From a checkpoint of a small transformer trained on Wikipedia.
Size: 12 layers, width 96, MLP 256 SwiGLU, vocabulary 3372, 1.99M parameters.
Architecture: RMSNorm before each block, untied embeddings.
Training: a variant of SOAP for these matrices, 83M tokens, 2529 steps.
Each number is 128 + 32 x the weight over the matrix's rms, rounded and kept within 0 to 255. Layers, rows and columns count from 0.

# layer 9 attention value, 96x96, rms 0.136, rows 45-51, columns 0-95
[[124 135 122 128 124 122 147 163 150 118  93 108 131 122 132 102 163 169 129 109 148 149 117 123  87 139 138  88  95 150 165 161 124 132 136 139 115 112 149 137  92 124 113 156 141 130 136 154 160 164 138 140 153 106 133 115 106 162 139 122 128 114 100 128  73 181 157 134  93 122 117  44 134 101 155 129 167 191 132 141 114  87 136 146 158 107 120 137 141 104 135 132 159 111 121 118]
 [157 127 117 112 163 115  64 150 151 147 138 163 156  79  90 135 145 126 118 108 161 129 124 171 105 157 126 137 168  97 124 141 174 151 159 139 154 154 101 129 111 113 169 124  88 131 186 131 125 124 103 133 144 162 130 147 140 158 150 127 115 172 104 120 137 152 144 150 146 144 145 164 106 146 107 149 128 165 143 154 126 135 131  95 154  92 138 139 140  65 144 154  85 112 145 208]
 [164  73 121  84  80  93 132  30 157 111 145 137 107  90 176 192  68 138  97 134  91 118  98 114 157 132 101  80  75 127 100 115 101 163 148 112 144  79 164 119 144 163 153 148 101 148 118 151 132 115 195 125 116 115 116 174 161 169  76 135 117  97  88 143 102 132 121 152 143 114 137 164 133 151 183 183 210 144  86 106 154 150  88 122 120 140 111 119 131 145 157 192 179 110 121 120]
 [121 111 129 113  97 152 123 123 138 128 116  80 173 126 174 185 145 132  62  88 157  98 155 120 113 166 146 123  92 130 122  50 141  91 115 119 123 114 106 160 138 187 125 110 114  90  87 108  90 179 138 149 121  89 138 108 148 112 129 106 154  94 143  92 105 123  98 104 123  77 130 111 129  97 199 135  62 112 152 127 143 139 115 157 128 108 158 157 141 146 102 123 105 139 160 114]
 [ 90 123 159 172 101 140 119  97 156 128  82 114 144 147 139 126 123 133 144 128  82 110 116 114 109 118 145 144 157 159 134 155 125 111 117 115 122 140 133 186 141 121 159  95 115 112 116 133 182 133 173  56 180 116 111 125 169 108 135 142  87 122 172 152  62 106 121 151 132  67 104 130 105 130  84 188  98 142 120  81 169  89 142 129 162 151 174  96 159 191  50 162 155 136 132 132]
 [151 135  91 109 156 152 123 129 188  80 132 127 104 131 139 103 146 144 116 101 163 120 116 136 120 134  65 179 122 115 131 151 146 109 101  63 173 158 130  96 110 136 152 157 111 153 109 132  99 189 182 125 141 125 125 142 170 125 104 102 141  82 138  99 114  96  95 120 125 100 120 136 121 138 124 146  88 130  84 121 146 108 155 112  53 147 129  95 136 125 146 113 116 121 119 113]
 [136 108  75 143 172 109  95 116 130 140 132 133  76 156  94  55 128 120 149 132 133 161 110 106 139  96 119 160 120 176 177 110 135 101 128 134 163 180  89 121 133 100 106 158 176 128 114 134 100 115 157 105 121 179  96 142  95 124 123 108 113  94 117  96  93 180 109  90 107 170 170 160  93 116 150 135 115 166 154  83 142  83  56 192 153 114 177 158 147 121 158 130 122 163 125 161]]
# layer 9 attention output (transposed), 96x96, rms 0.175, rows 45-51, columns 0-95
[[152 129 138 117  93 169 110  96 130  93 146 167 114 147  85 141 191 128  97 123  94  73 162 152 171  88 144 137 100 111  56 136 130 135 156 194 135 115 111 118 184  90 120 128 144  97 107 157 170 141 149  84 145 151  90 156 128 113 166 130 136 129 134 140 129 146  85 156  88 130 167 161 110 128 137 118 109 174 127 137 152 154 158  97 138 121 118 153 141 135 139 147 107 116 118 130]
 [127 162 138 104  80 150 128  64 132 163 107 120 134 128  91 151  82 165 124 135 122 160  90 101 154 145 123 105  70 107 184 161 122 134  86 126 146 116  99 125 168 133 147 164  94 106 105 174  77  73 158 132 145 112 165 119 141 114  94 181  55 134 148 109 138  91 123  98 140 121 143 171 149 114 129 152 112 129  96 133 153 149  70 154 133  88 143 147 122 148 125 154 130 126 111  94]
 [ 51 111 162 127 156 112 142 131 127 188 115 147  92 151 119  63 122 147 115 144  81 111 163 121  83 153 191 130 129 114 152 151 123  89 133 220  85 145 190 102  88 124 131 140 105 123 126  87 135 118  95 137 108  25  97 177 166 118 126 159 114  96  42 140 105 127 129 102  95  96 109 128 182 145 121 119  44 109  93 191  89 162 143 160 107 138 171 100 167 119 102 118 103 106 130 157]
 [ 52 153 181 206 174 109 102 125 162  92  93 176 104 132 164 107  58 135 106 142 109 122 145 171 125 129 108 122 166 121 117 102 125 107 122  75 141 120 129  72 113  99 140 114 123 130  89 128 138 145 130 142 142 137 146  88 123 135 228 141 134 144  79 118 108 145 185 136 101 130 124 151 117 137 133 113 122 126 167 124 133  79 137 121 162 138 114 157 104 132 122 193 148 119 164 123]
 [108 116 132 119 137 149 136 141 150  97  97 162 135  90  90 116 124 147 165 121 124 160 120 141  56 171 141 136 145 121  78 108  90 136 170 134 140 161 116 133 133 113 100 134  94 137 158 152  82  77 157 155  81 123 156 200  97 133 145  81 161  86 121 134 100 179 119 171 171 181 186 159 117 110 147  73 137  99  95 147 132 179 122 181 110 137  93 154 159 130  76 108 140 113 152 149]
 [140  75 104 174 203 129 127  69 128 165  87 120 140  77 126 143  98  78  87 132 156 141 114 144 107 158 139 148 114 187 113 134 108 123 102 153 102 156 104 105 133  95  99 111 171 126 166 129 126 105  61 121 146 120 142 135 167 126 160 146 118 148 139 115  86 126 152 105 121 135 109 163 180 113 173 122 132 103 135 115  97 140  83 169 127  91 108 161 146 124  84 133 127 133 131 131]
 [110 142 130 115 142 132 107 146  79  94 116 111 113 152 114 175 142 100  97  93 157  52  87 212  81 162 124 135  60 102 105 124 182 178 123 157 124  96 131 117 136 147 139 124 139 120 115 159 155  80 139 146 162 113 141 133 110 124  52 156 143 152 232 156  91 102 183  75 106 185  70 100  82 142 114 154 110 116 140 177 119 120 161 206 141 137 131 166 122 128 135  67 120  96 131  90]]